config.yaml
num_attention_heads: 4
norm: "rmsnorm"
norm_eps: 1e-05
qk_norm: true
bias: "none"
init: "normal"
learning_rate: 0.011
max_grad_norm: 1.0
warmup_steps: 33
batch_tokens: 32768
dataset: "wikipedia_en"
Each number is 128 + 32 x the weight over its row's rms, rounded and kept within 0 to 255. Layers, rows and columns count from 0. The size above them is the row's rms in percent of the matrix's.

# layer 6 attention output (transposed), 128x128, rms 0.41, rows 20-31,52-63, columns 0-127
size [104 100 103  97  92  88  94  99  89 105  98 103 102  95  94 110  99 105  92  99 108  95 109  88]
[[151  86 122  92 195  94 129 124  76 130  96 134 116 173 172 141 169 155 179 115 118 132 127 143 139 145 106 139 115 219 125 127 120  85 155 147 191 102  51 151  94 130 164 128 108 116 141 131 178 177 158  59 151  87 115 141 121  85 134 117  92 148 104 157 154 127 182  95 123 167 105 195 138 100 131 180 128 168  84 108 121 167 117 106 152  69 117 109 105 121 166 133 124 145  95  99 142 169 143  87  74 134 106 154 107  95 145 148 137 141 141 187 163 193 138  80 159  81 150 130 173 125  95 164 110  82 134  97]
 [109 132 144 116  93 172 133 169 161  98  91 185 153 128 116 113 121 162 166  93 128 123 135 146 151 141 156 103 172 105 131 132 131  97 139 149 113 125 104 104  90  95 103 155 157 122 173  71  94  84 109 157 110 102  98 107 105 184 169  74 149 141 166 175 136 169  20 128 104 143 135 153  96 114 102  49 155 125 118 200 132 157 112 111 153 161 102 160 124 160 149 150 117 150 142  81 133 135  79 130 144 107 144 142 158  67 136 126 123  94 105 198 115 149  90  78 131  94 109 102 121 183 151  21 103 108 142 118]
 [172 162 157 185 121 103 148 108 168 107  98 116 146 111 138 108 121  79 180  95 128 122  69 154 166 115 150 170 110 123  60 163 109  95 173 137 108  92 150 133  37 145 122  80 118 141 121 117 118 157 116  96 152 154 157  94 155 110  69 117 127 146 125 110  75  96 102 150 113 111 116 132 122 125 115 190 144 124 157 133 183  45  99 144  73  87 158 116 114 171 133 147 132 174  64 198 122 110 140 105 107 119 105 121 126 125 188 149 149 207 100  88 149 164 158 155 129 119  85 132 164 161 137 155 109 164 170  89]
 [126 103 172 121 124  91 148 102 179 124 132 180  91 115  87 133 121 168  80  94 129 158  59  67  47 137 120 161 144 130  51 122 161  97 102 174 168 183 121  96 132 130 137  89 156 131 109 101 110 124 107  99 138  96 130 139 138 222 142 151  72 111 144 130 104 168 142 199  74 119 192 108  92  88 163 151 114 111 101 156 172 107 102 174 173 154 138 102 118  93 126 113 104 103 124 145 141 140  87 127 117 181  84 153 120 115 136 134 159 153 173 119 106 103 119  69 165 176 124 122  72 141 108 143 130 142 151  97]
 [164 124 132  88 149 135 107 136 188 169 109 113 127 153  67 118 118 168 138 109 167 115  90  80  67 176 155 120 117 128 126 127 135 132  69  90 152  92 148 173 126 144  83 120  85 126  69  99 125 187 151 113 125  41 139 123 106 113 118 170 152 100  72 121 112 120 171  89 136 147 108  84 162 127 141 125 105  76 164 124 110 103 142 158  61 155 129 172 140 151 133  68 118 141 143 129 112 120 173 159 102 132 161 149 156 180 135 124  63 103 115 107 140  60 191 124  90 184 106 147 107 124  94 104  57 138 153  80]
 [106 120 185 140 166 144 213  98 113 130 114 189 118 142 110 129  93  41 141 168 118 102 151 142 109 100 130 159 123  66 135 103 136  78 143 179 151 167 114 162 115  98  79 113 120 139  72  78 115  75 118 168 152 165 114 131 139 149  95 199  25 147  85 155 149 117  72 134 133 165 132 117 151 121  95 118 148 196 149 106 159 126 122 145 204 131 119 127 139 137 115 108  89 139  91 147 111 101 114 128  72 128 124 133 184 124 164 151 125 162 163  71  79 122 142 118 111 128 151 135 127 127 109 162  91 121  87  93]
 [ 91 144 113 140  76 200 122 185 176 141 154 133 117  69 148  74 150  88 104 176 149 154 159 161  81 135 116 104 140 166 121 100 109  96 129 153 170 173  98 119 155  77 111 135  78 173 143 115  84 114  67 156  98 100 147 126 178 139  86 134 106 131 151 139 122 148 181  81  86 133 161 168 146  90  95 135 168  66 158 149 182  93 117 140 209 114 136 129 113 118 104 122 164  86 171 131 153  89 127 101  87 166 126 153 114  73 131 196 144 146 182 154  92 108 140  98  88 108 134 113 103 147 149 143 167 140 103 134]
 [126 146 124 107 166 147 125 122 156 153 165 109  90 206 112 181 110 166 101 136  88 183 139 109 158 116 122 128  99 146 200 116 112 108 127 107 150 160 151  97 137 182  63 158 112  94  75 145 154 142 100  85  75 196  84  88 124 131 162 135 164 130 159 125  56 118 148 138 115 120 124  75 102 109 141 111 180 146 153 115 114 199 112  83  74  71 112 138 102 141  94 125 135 123 185  63 135 144  70  96 167 181 136 130 142 174 121 122  86 118 107 125  77 155 121 129 123 113 172 149  85 129 139 182 141 103  92 140]
 [147 143 147 105 162 136 105  60  79 131 107 199 124 109 108 149 178 170 130 106 131 129 138 148  96 118 153 106 112 134 138 150 165 147  99 118 178 120  92  85 126 101 145 159 101 105 180 121 138 136 127 172 113 137 163 120 159  94 156  78 106 129 148 144 135 147 135 104 132 159 137 209 132  72 164 133 121  66 111 138 142 141 129  88  86 139  69 120 163 173 193 133 172 145 151 214 124 100 146 140 127 158 152 126 113 114 100 158  76  50 209 171 137 161 195 125  95  62 154 152 138 148 176 137 132 109 142 105]
 [105 124 103 101 103  43 126 110  51 121 179  83 114 135 142 133  83 172 163 143 104 188 116 102 169 127 150 130 137 142 181 109 110 121 163 125 105 103  24  76  89 114 103 120 195 112  91 153 157 137 169 117 154 104  68 182 126 150 109  96 172 175  94 134  98 166  95  77 112 114  86 117 173  97 128 172 173  98  72  84 155 174 109 148 114 110 133  86 114 152 128 157 108 151 108 137 131 108 115 120 131 101  96 132  91 153 110 135  97  95 107 176 129 137  89 182 122 135 125 187  93 162 141 124 142 122 137 134]
 [154  76 164 181  56 102  50 107 137 117 173 131 133 111 148 117 154 153 127 163 179 129 139 107 101 149 112 145 136 164 112 108 154 143 134 123 189 107 206  92 125 116 146  79 149 128 142 160  94  29 147 123 139 144 164 139 131 135 109 117 137 159 148 136 140 118 122  97 125  82 176  86  88 147 188 143  94  45 105 143 169 145 124 131 109 173 130 190 144 155  94  56 101 124 125 123 135 131 107 173 179  72 122 115 130 153 137 150 124 140 133 109 126  97 140 147 124 100 114  74 157 121 167  77 164 201 160 122]
 [125 148 170  92 140 151  92  97  83 129 110 114 138 146  74  83 122 113 121 189 137 113 125 150 126 125 174  81 159 185 117 129 140  84 137 107 174  98 134 129 150 117 102 105 153  40 151  88 203  85 118 171 163 138 145 173 187 204 163 133 170 178 118  94 134 113 131 129 140 100 113 126  75 133 118  85 145 101 128 158 136 146 160 107 165  98  99 111 129  74 123 102 122  65 152  91 137  95 111 173 126 116 175 147  60  85 101  78 100 125 164 115 131 168 113 162  91 134 101 141 101 166 128 157  85 130 166 188]
 [153  89 122 198 122  95  96 159 187 127 132 135 141 100  86 137 136  96 105 165 117 173 127 144 106 168 123  98 168  73  96 110 136  57 125 154 133 172 154  67  87 119 200 173 144 125 155 121  88  45 115 120  85  76 111 153 170 118 152 129 147 158 144 153 140 112  94 162 102 116 108 124 153 167  90  83 141  48  69 116 171 142  67 147 122 127 149  72 176 105 108 178 115  73 108 129 172  81 100 130 156 111 181 100 122 139 118 140 144 100 110 136 122 115 106  75 133 113 131 170 114 109 136 106 120 167 107 109]
 [120  92  89 164 203  99 121 125 125 119 121 112 110 121 162 139 156  80  83 192 160 150 150 157 118 108 113 105 125 135 134 172  99 132 134 107 201 118 151 149 179 151 125 138 145 202 135  96 115 119 116  78 101 164 159 102 200 107 122 111 169 117  74 163 104  76 152 165 146 155 162 106 129 108 151 161  68 114 139  68 173 121 127 137 117 119 143 129 175 119  98 153 134  89 224 125 131 152 148  65 157 123  98  93  66 153 123 118 118 122 110 103 178 108 155 154 144 153 156  71  96 131 165 155 143 146  70  85]
 [112 104 101  65 112  98  75 138 136 133 172 183 106 144 175 159 153 106  62 140  87 152 124 155 108 152 104 141 176 130 131 167 115 192  77 134 154 137  89 104 159 159 121 145 158 127 165 143 162  79 156 143 141 110 160 138 142 162 112 152 147 107 118 134 180 141  99 126 202 119 201 131 115 107 104 119  88 145  95 145  97 151 125 171 173 132 158 124 140 128 111 138 124  81 141  57 120 180 135 152  88 132  98 166 156  93 124 101 116  47 135 110 107 135 141  76 137 183 174 187 154 102 116  98  96 147  38 128]
 [163 136 106 109 139 185 128 171 176  91 179 114 148 148 137  90 126  97 122 156 144 166 152 136 123 175  96 102 149 129 131  86 143 187 163 105 119 148 125 142 120 165 107 184 121  84 152 132 160  86 134 165  95 181 111  75 145  66 144 102 203 173  67 166 198 146  95  99 131 105  83 180 180 129  99  97 121 146 120 100 113 170 108 121  94  98 155 109 125 149 111 135 160 130 116 103  83 173 243 124 147 105 171  96 144 156 124 121 127 142 115 167 143 173  77 189 123 147 107 139 155 112 136 117 122 120  99 128]
 [ 72 126 129 156 145 120 181 191  73 112 124 172 108 109 166 115  66  96  66 126 133 116 111 148 148 118 125  72 135 110 136 125 107 217 129 150 115 109 142 138 114  77 142 139 118 165 142 173  90 144 135 135  64 132 107 146 121 142 181 135 108 165 123 143 120 142 114  97 134  83 197 150 165  65 136 141 151 140 121  98 163 110 110 144 169  99 124 103  64 197  93 158 151 161 115 134 164 199 150 110 176 102 128 110 102  52  99 117 167 157 156 138 140 122 141 182 100  78 133 134 128 144 163  94 137 100 100 195]
 [130  98 129 120 127 134  86 101 149 113 177  63 153 137  79 107 122 124 164  92 136 160 100 111 147 161 169  79 146 141 139 132 208 150 129 151 147 177 143 195 161 106  61 182 116  61 165 113 115 123  94 102 122  89 140 114 159  93 156 111 189  71 158 127  55  93 180 149 109  63 124 131 158 144 107  75 168 165 163 132 154 104 149 153 139 131 105 125 109 125 144 152 152 138 133 154 124 118 117 134 120  43 129 109 107  58  87  99 150 135 164 141 113 154  69 124 138 115  95  95 154 145  84 116 167 143 176 106]
 [111 170 164 138  45  40 104 109 112 110  91 193 113 137 173 151  93 115  98  92 169 100 121 155 158 149 148 133 125 132  74 160 136 138 122 140 113 121 154 139 118 168 146 106 178 181 129  90 169 134  82 139 126 111 123 142  85 136 147 112 120 143 162  92 148 143 165 109 166  92 146 112  79 145 126 102  88 110  99  94 127 144 117 165 114 147 167 142 170 164 137 188 139  65 106 141 134 141 106 145 178  83  81 129 166  72  58 136 149 119 107  93 136 119 116 136 218 193  78 136 152 168 124  80  87 120 109 141]
 [159  84 159 137 170 169 170 137  74 115 103 177 169 129  99  80 122 123 110 120 109 103  97 165 113 155 106 193 163 135 137 182 125 199 123 136 131 181  52 159 154 165 134 126 147 131 131 135 119 205 161 186 129 141 198 152 145 209  78 106 118 119 119 124 163 140 121  71 115 127 157 138 117 201 116 155  79 106  80 133 128 115 158 153 169 164 119  94 166  85 149 133 151 106 113 110 119 123 153  95 125 119 157 151 120  89 128 131 146  89 171 120 196 123 152 167 143 141  58 168 137 146 130 103 153 128 103 154]
 [114 181 156 134 156  98 173 138 102 125 128  80 102 111 108 120 158 108 115 144 112 142 121 146 189 160 110 169  63 201  94 150  87 145 114 172 127 138 112 128 170 131 128 107  93 137 110 144 126  96 153 106 113 130 173 106 100 126 127 147 168 143  91  94 122 119  93 114  97 115 146  54 119 126  72 123  71 176 135 128 131 126 134 169 152 110 210 112  87  64 112 137 170 161  84  86 149 192 171 121 114  82 132 127 187 102 139  90 152 178  83 142  93 114  68  61 143 202  85 104 154 161 142 117 128 150 126 129]
 [ 50 191  86  98 138 149 127 147  97 123  99 143 158 106 146 217 151  62 132 104 150 154 168 134 124 100 154  83 132 165 142 164 104 174 117 143 175 125 167 205 127 172 152 143 143 142  87 160 122 110 105 144  78 192 109  95  89 148 145 156 113 125 109 107 105  90 134 132 173 105 203 135 136 131 129  95 128 166 131 180 129 110 150 158 122 172 110 167 130 127  73 153  98 165 140  73 104 111 139 133 129  87 126 156 176 130 161 117 100  81 111  76 155 115 193 172 134  96 117 136  95 167 119 123  99 163 181 127]
 [ 84 132  87 128 132 155 141 135 103 111  78 132 139 103 133 135  94  83  69 139 142 102  86 104 176 102 129  99 120 125 160 101 181  65 175 183  99 167 163 119 154  97 123 157 134 112 177 125 128 189 121 168 114 134 108 192 119 147 130 103 161 123 176 137  53 118 139 163 120 188 100 118 153 114  84 140 167 105 112 204 157  80  84 136 142  98 203  62 141  71 181 186 133 152 182  96 147 141 129 108 119 170 123 117 132 140 106 109 155 120 117 154 112 188  86 107 105 117 139 149 117 146 143 115 122 168  77 109]
 [155 106 154  96 144 148 143 176 162 102 124 115 144 101 180 137 113  85 108 119 101 104  71 183 159 145 115 164 120 112 174 155 180 148  80 137 117 196 154  92 131 139 182 147  85 173  72 105 140 142  74 126  99 116 115 123 103  44 132 116  92 142 113 115 133 162  87 109  95 129  93 150 116 153 181 145 158 146 110 157 124  97 114 139 133 101 119 106  79 205 145 150 182  79 133 121  88 184 125  83 175  93 116 113 143 164 150 151 135 143 123 101  99 100  93  91 145 111 132 147 170 105  76 123 133  73  36 145]]
# layer 6 attention value, 64x128, rms 0.298, rows 21-31, columns 0-127
size [ 88  98 100  92  88  92 104  91  98 102  88]
[[129 106  76 118  76  88  98 137 129 128 115 102  77 103 121 126 140 127 106 158  97 108 115 138  76  93 112 150  88 142 126 123 121 165  62 136 128  86 189 179 143 160  89 136 150  88 168 154 148 105 124 120 146 113  92 138 191  95 115 145 134  89  59 113 178  92 149 188 179 142 106 140 118 132  61 188 167 118  85 136 168 165  66  62 102  99 150  98 153 137 141 162 164 113 138 170 112 150 108 126  56 117 153 141  65 114 118  95 118 121 105  81 192  84 102 145 136 159 173 117 113 108  93 158 148 137 109  97]
 [161 154  53 160 110 182 121 115 112 157 148 147 203 161 111 127  68  79 133 151  88  73 125 143  51 145  86 133 107 137 146 145 101  94 131 155  90 122 123 153 116  96 146 148 154 119 175 119 158 114 143 102 139 108  96 174 155 162  96 154  83 125 112 136 170 155 153 133 211 105  97 122 153 101  94 123 144 171  81  52 136 143 100  95 156 200 167 105 140 109 154 120 131 135 166 115 154 130 142 162  93  84 110  85 150 119  85 135 131 177 125 199  69 121 151 113 147 144 179 111 133 122 173 106 135 146 105 178]
 [117 112 130 191 174 168  94 112  82 137 179 119 147 111  86 164 109 104  82 102 134  94 134 139 121  92 139 154  84 114 182 151 151  89 179 100 127 137 116 169 166  98  63 166 142  83 149 168 169 117 133 129 112 123 165 124 118  62 137 185 158  50 114 129  84 121 100 167  55 148 110 123 103 137 147 131  99 144 170  87 115 124  80 106 167 166 207 160 114 139 148 123 109 142 169 116 141  54 154 122 111 119 137 153 178 146  98  85  94  89 111 150 123  94 140 112  88 166 106 127 170 148  94 175 160 153 119 158]
 [ 92 137 170 134 242 108 119 132 128 157 152 105 141 140 159  96 105  90 138 113  82 140 109 145 127 115 101  93 100  97  98 171 136 142 162  98  93 117 130 105 135 150 125 123 157  89 163 141 102  80 119 153 146 145 104 154 108 128 170 187  91 139 193 130 222  80 109 100  74 124 144 114 107 156 110 108 103  94 109 176 113 114 107 145 135 131 209  88 130 129 115 129 104 123 124 171 123  75 183 137 154 134 120 181 132  98 153  96 184  87 124 147 110 169 149  48 181  98 134 161 175  77 151 124 160 140 135 164]
 [164 143  74  96 119 142  85 106 153 142 110  95 131  68 133  99  90 168 116 114  85  99 123  85  87 133 145  94 108 125 105  96 119 138 145 138  51 113 139 138 125 113  80  77  74 148 107 104 114 140 117  88  96 102 157  89  97 149 142 151 177 148 173 148  97 117 139  75  85 134  82  93 166 163 113 145 133 142 111 150 143  54 195 140 149 114  96 137  76 126 157 179 176 154 158 183 108 109 144 101 147 139 125 130 136  71 141 107  94 111  78 126 104  39 116 165 105 160  65 192 135 167 116 108 111 158 162 152]
 [136 135 133 162 150 153  91 127 115 128  97 172 144 105  34 185 171  84 146 182  65 135  95 220 168 121 121 107 129 103  98 157  96 125 141 114 131 150 124 131 175 168 140 131  95 124 179 129 166  67 100 128 103  97  63 129 109 136 129 137 100 120 151 124 144 138 105 127 136 122 109 132  72  85 164 108 122  93 146 143 143 159 108 112 150 171 104 173 175 105 174 144 142 130 114 172 101 127  76 171 170  83  80 130 110  97 162  97 108 120 176 172 101 191  85 125 163 161 159  82 125 153 123  49 134 144 129 136]
 [148 107 133 166 163 191 123 126  66 120 123 157 102 155 161 123 142  89 146  92 149 162 126 121  96  67  90 133 165 151  79 170 107 151 138  92 154 146 121 111 162 170  94  98 144 114 136 168 168 122 111 145 151  61 114 149 125 127  97  98 133 132 169 147 113 121 170  84 111 106 209 122 126 114  81 170 117 124  71  92 132 107 145 106 134 167 105 126 120 137  79 126  87  95  57 108  47 116 178 117 166 102 174 154  99 148 143 104  78 177 158 147 193 168 100  60 106 186 108 112 123  96 138 164 115 136  94 132]
 [149 104 147 194 167 186  92 105 153  90 168 129 127 142 132 110 160 158 116 125 132 118 128 145 130 174 150 149 128 189 133 157 152 120 113 143  85  84 128 128 134 108 159 181 125  98 119 122 128  62  71  99 162 137 106 116 106 133 127 146 104  62 116 103 155 104 103  73 116 135 119 114 204 123 138 119 124 138 135 197 121 105 125 108 151 119 143 141 146  92  53 164 112 184 103  58 113 164 120 117 142  65 113  74 103 141 126 168 115 119 108 155 135 101 133  98 114 112 153 136 144 160 207 110  96 197 134  16]
 [138 145 125 128 121 165 123 167 100 134 149 159 130 200 154  59 128 107  97 135 129 145 180 151  85 136  75 109 124 171 108 116 152  89 104 146 115 133 160 108 221 196 122 125 159 124 154  69 112 100 140 138 133 108  95 117 166 135 181  88 140 182 193 144 122 120 121  73 132 150 123 195 144  98 113 132 121 129 164  96 104 180 171  66  62 155 119  92 102 149  93  73 157 158 157  93  81 134 138 154 158 141 125 119 102  94 176 183 150 164 127  98 130 121  63 132 123  87 146 101 146 100 102 119  96 119  96 155]
 [ 68 175 102 124 140  86 161 129 200  96 152 153 156 109 109 133 110  73 130 112 174 161 168 140 152  90 123 162  83 118 128 141  81 147  89  93 106  94  94  99 139 164  78 136 143 101 109 158 139 110 152 151  83 107 143 106 208 158  97 130 142  62 155  75  79 106 141 134  51 112  95 176 131 172 101  82 173  74  53 152 143  69 103 143 191 101 152  91 151 145 114 149  92 104 121 116  97 122 143 115  43 158 107 143  95 149 139 100 125 133 105  98 126 122 133 142 126 133 154 102 145 130  96  99 133 136 109 152]
 [ 84  82 123 129 150 140 100  82 157 115 173 123 123 169 143 112 102 126 136  55 139 185 181  78 154 142 119 127 127 121 112 159 127 148 147 149  94 106 103 160 156 110 136 101 132 114 172 174 110 104 142  85 155 106 145  81  44 147 101 165  34  71 133 175  81  80 115 149 161 135 162 145 133 146 102 111  91 100 126 114 127  82  93 138 169 117 124 115  80 156 184 139 161 105 103 178  77 135 109 165 154 141 116 158 140 145 131 119 147 137 201  62 111  90 104 143 133 175 114 125 102 126  81  84 134 132  83 187]]
# layer 6 attention query, 128x128, rms 0.278, rows 64-70,96-101, columns 0-127
size [ 90 107  71  93  84  94  63  84 115  86  98  94  98]
[[120 187 152 182 101 120 116 130 148 152  77 153 163 164 143 111 139 107  82 150 114 128  87 122 143 139  89 151 136 130 124  78 165 217 155 137 147  96  98 165 134  68 128 142 110 170 188  58 100 160 144 119 186 123 173 153 154 144 104  90 177  99 157 147 139 101 184 135 128 104 126  58 132 144 112 165  94  73 122  72 122 100 142 111 120 155 120 110 111 179 151  74 149 161 200 155 117 112 103 142 118 117  84 110  86  88 153 106 121 169  84 120 201 139 127 124 116 108  81 117 149 175 150 178 100 117 143 150]
 [ 97 111 135 169 125 121  95 132 135  98 113 146 168  70 170 105 154 161 115 105 116 101 167 145 148  93 114 132  82 163 131  38 129 139 113 160  87  85 129 159 160 124 194 140 186 142  92 200 187  89 194 133 132 113 146 164  85 158 104  92 171 119 122 130 104 118 159 157 155 145  90 105 110 127 103  97 100 140 143 114 169 128 116 146 174 143  94 191  69 124 104 103 159 118  73 139 128  62  90 140 108 119 102 151  64 149  75  97  78 120 148  91 146 108 105 175  96 105 171  94 185 158 131 122 113 113 142 148]
 [131 209 172  36 139 104 101 129 137 146 128 185 131 117 160 127 123 151 129 109 121  79  94  72 101 117 165  87 157 160 142  64 200 108 129 138 183 136 104 142 144  67 136 121 115 160 157  58 114 162 115 187 144 155  76 111 176 157 136  96  92 118  99 106 123  81 154  96 124 129 141 133 160 122 163 158 105  97  81 136 191 138  40 157  76 127 141 138 136 166 170 117 117 137  98 156 145 149  96 139 114 114 122 115 128 138 103 134 203 106 110 150  81 130 124  85 104 136 113  90 133 103 165 148 130 178 127 110]
 [ 79 154 195 187  99 118 111  70 149 140 121 144 144  96 144  60 159 137 115 169  85  86  83 136 180 150  69 161 143 164 121  93 155 211  96 130 146 125 102 184 141 115 161 151 133 194 169 131 107  96 123 172 182 145 174 162 132 168  92  55 129 120 173 113 117 117 138 195 132  96  98  81 138 129 131 114 131 103  95 104 115 121 152 121 151 141 126 116 142 146 147 119 113 180 156 119  87 103  95 164 117 108  85 168  93  64 155 107  90 155  56 126 128 134 143 113 140 134 135  98 110 184 152 136  94 137 133 146]
 [181  92 117 121  97  92 132 181 100 106 117  77  94 110  87 163  88 102 152  80 174 187 167 181 135 147 151 108  43  93 152 171  94 119 117  94 114  81 163 117 119 121  83  78 111 102  98 224 118 157 159  94  76 153 158  82 133 108 136 161 129 115 106 161 114 113 118 119 114 156 120 175 128 133 135  96 170 134 157 132  94 136 135 110 165 158 111 126 127  70 183 150 102 112  74  99 175 142 117 145 143 149 200  88 138 152  83 141 128 110 152 119 100 109 113 188 142 150 132 155 160 117 127  82 186 154 109 110]
 [ 82 193  98 153 107  92  64 123  96 128 185  52 132 166 113 110  97 146 156  78 198 133 141 107 118 164 174  81 168  95 132 135 174 157 138 166 136 123 150 137 164 145 156 104 102 151 149 155 142 103  98 123 161 191 153 125 166  67 188 163 129  53 111  94 188 114 189 145 148 111 129 136 126 149 152 159 147 130 179 159 115 138 146  66 115  81 118 112 112  89 115 113 124 113  92 139 139  84 104 143 111  54 156 148 145 152 146 163 118 113  76  90 107 150 131 163 163 126 134 106 188 134  97 116 103 145 122 134]
 [ 94 165 116 181 178 110 136 120 109 144 107 153 131  55  66 122 120 151 128 166  85 172 178 154 134  92  82 137 121 164  97  75  98 122  67 124 113 127  81 159 145  82  88  78 129 137  82 171 131 135  83 146 171 128 158 167 111 162 124 112 158  62  97 131 111 127 158 176 129 158 120  93 136 148 120  96 110 133 201  64 122  79  95 130 163 117  98 124 147 172 142 134 140 155 110 134 140 117  85 183  95 175  96 158 150 123  77 130 115 103 163 103 116 118 188  70 151 149  64 111 145  83 117 152 136 171 145 115]
 [120  84 170 164 129 113  99 116 138 106 123 163 120 126  99 140 132 178 159 121  95 175 153 145 125 113 119 102 171 155 179 174 172 165 120 137 162  60 142 165  95  90  94 142 147 157 139 114 149 113  69 110 128 187 132 142 110 139 136 113 178 143 187 122 131 125  84 159 149 167 148  90 153 116  76 153 136 137 138 139 129  96 192 101  53  98 139  60 162 140 157 121 108  92  95 124 171  79 139 103 139  72 105 137 132 104 168 105 116 149 147 131 220  86 201  76 170  95 114 100  94  66 130 119 135 119 145 100]
 [200  77 147 180 152 135  71 132 111 160 114  47 143 101 173 154 155 189 130 142 174  78 125 169 107 110 114 107  99 114 129 132 107 138 134 108 132 142 130 140 105 170 130 110 160  85 107 164  92 216 101 116 116  86  86 161 136 141  80 131 113 143 132 116  97 194 134  84 154  56 139 154 114 125 143 127 167 149 175  94 120  92  93 129 178 134 136 125 134 160 125  99 163  87  93 131 128 143 145 150 100 182 128 127 126 176 125  83 151 100 116 114  95 134 106 129  97  86 187 158 170 159  84 103 149 207 138 178]
 [117 138 109 102 132 151 123 124  90 109 132 174  95 135  82 161 156  82 129 117 124 148 178 107 113 144 120 177 138 134 114 130 185  83 137 150 140 125 116 134  97 105 124 130 152 139 177 139 124  81 145 166 138 125 191  96 163 106 128 126  60 138 162 112 106  92  79 102 143 126 170  89 165 167 136 128 120 158 165 133 172 120  84  76  55 134  76 101 120  84 126 169  84 100 153 126 112 112 155 124 101  55 143  98 175 133 138 142 124 126 123 136 186 154 128 104  25  83 173  76  52  93 132 160  87 119 169  75]
 [ 94 114  90 182 142 117 122 107 155 115 157 122 126 111  94 101 143 161 114 119 102 155 137 125 142 112 163 141 162 182 165 127 191 110  81 157 152 118 140 161 101  98 115 148  88 175 135 103 121  84 117  73 113 125 142 153 105 140 130  96 101 130 136  61 126  97 152 121  93 138 106 128 216 125 119 161 159 124 109 103 173 172  95 149 100 100  89 111 133 116 225 141 146 135 106  91 185  66  89 156 125 104 112 139 122  88 170 131 113 189  96 146 155  89 214  79 191 130 110  70 102 117  71 126 177 125 141 154]
 [ 63 122 149 118  93 134 103 142 152 172  67 125 136 117 182  98 155 145  48  86  97 146 132 169 141 159 151  88 148 170 112 164 136  75 119  90 101 158 144 129 158 159  89 110 108 112 149 111 166  85 158 123 108 111 144 161 177 124 173 173  24  91 129  89  96 152 164 139 134 124 146 139 103 179 171 103 107 125 168 148  82 117 141 167 114 175 120 124 108 104 118 116 136 178  79 106  79 101  94 106 114  78  84 122 195 125 158 161 132 140 124  95 117 150 126 124 173 167  98 112 174 142  73 101 105 108  83 153]
 [115 133  75 124 133 105 124 119 123 110 174 108 144 132 110 144 148 152  88 190 118 172 144 108 202 126 171  83 153 116 138 141 148 113 155 176 138 140 125 138 154  89 100 169 193 119 107 105 117 123 107 122 108 124 137 146 106 131  73 108 124  94  80  96 126 102 131 138  91 199 150 123 119 108 143 122 210 141 141  72 180 157 172 158 136  62  96  75 153 133  58 124 180 146  93 195 103 132  66 183 153  54  65 148  83  71 127 187 118 135 115 134 127 127 125 109 123 143 105 165 132 124 140 101 120  84 133 146]]
# layer 6 attention key, 64x128, rms 0.275, rows 32-37, columns 0-127
size [ 86 111  94  85  85 102]
[[127 157 145 132 136 123 124  84 121 105 142 114 131 123 147 149 162 105 144  97 109 124 141 160 136 109 142  95 103 143 156 132 108  77 101  46 129 132 136 130 114  89 160  81 179 143 124 154  70  53  58 130 172 127  71  92  84 181 159 148 132 164 100  63  80 102 135 125 143 135 126  78  98 132 108 139  94 144  66 187 132  70  94 122 143 116  37 167  81 116 133  89 136 114 150 152 122 108 145 183  98 122 144  78  70 123  65 158 131 130 177 123  81  94 171 118 148  95 125 111 109 124  92 155 179 123 132 108]
 [151 151 112 147 162 148 101  78 115 114 107 108 148 109 169 156 130  66 110 110 136  90  93 150 182 125  99 126 137 143 131 124 155 187 120  70 182 114 111 189 121  68 134  89 152 104 164 108 141  43  89 168 161 194  75  93  99 155 131 120 137 102  96  57 138  80 107 137  82 152 147  79 112 148 144 168 121 129  36 129 117 124 155 107 160 171 120  59 108 157 107 126 144 184 173 137 123 102 114 114 117 119 127  99  96  95 122 142 157 182 102 170 163 145 130 142  94 101 120 139  91  69 165 127 138 114 113 145]
 [107  87  99 118  64  97 119 205 134 160  90  86  86  77 115 122 104 136 138  83 198 160 159 102 141 110 116 109 123 123 129  56 128 130 127 144 101  86 146  70 197 159 162 154 129 164 181 186 137 105 168  78  77 112 156 145 120  86 184 122 144 125 107 103 128 143 146 114  76 147 129 134 168 138 168 109 101  67 168 104 116 122 134 210 146 149 151 119 133 103 147  69 144 135  92 117 127  84 152 136 123 137  94 164 128 137  96  92 152 107 103  88 152 111 173 105 168 137 118 132 126 116 162  82 201 130 129 170]
 [ 84 132 146 163 153 161 143 104  74 119 135 134 159 128 165 107 123 117 143 106 192 132 135 150 179  97  99  80 150 149 184  93 132 124 122  83 162  93  70 136 167 127 119  98 141 186 188 138 173  61  97  98 181 106  97  67 122 177 130  90  99 150  62  81 133  84 141 125  98 153 130  82 142 144 133 147  73 151 108 109 163 104 112 144 114 148 102 140  72 147 123 108 127 118  99 137 147 141 125 157 109 120 136 117 154 161 138 125 105 131 128 165 131 113 183 113  88 122 142   9  74  68 113 185 150 114 150 131]
 [130 126 140 124 153 124 137 146 106 108 146 130 140 152 109  77 125 101 124 143  94  71  93 121  84 131 124 125 138 126 121 179 133  49 183 117 131 139 123 135  93 138 171 164 115 116  74 112  77 148 151 135 108 109 120 100 198 123 105 154 159 155 163 116 166 164 180 127 128  69 143 163 114 166  72 108 117 143 147 120 108 142 184 139 133 112 125  95 146  83 115 165 114 126 140  71 117 180  47 116 107 132 152 180 116 116 165 174 120 159 180 156 154 153  95 108 114 130 143 165 121 117  89  28  53 119 105  36]
 [ 66 117 104 192 139 155 146 111 162 156 110 146 153 175 177  97  64 129 109  92 179 144 135 161  93 171 129  96 114 105  98 129 149 106  56 131 111  87 145 148 132 116 116 121 104 144 122 190 119 116 174 144 157 151  71 160 119 126 128 177 127 125 173 185  78 106 131  78 119 133 138  92 113 121  84 106 123 135 125 179 109 144 160 159 109 104 126 144 138 122 102 144 133  93  81  97  95 151 101  98 161 163 185 130 105 143  78  39  56  58 123  93 105 118 150  59 137 132 130  68 177 120 137 149 136 109 148 146]]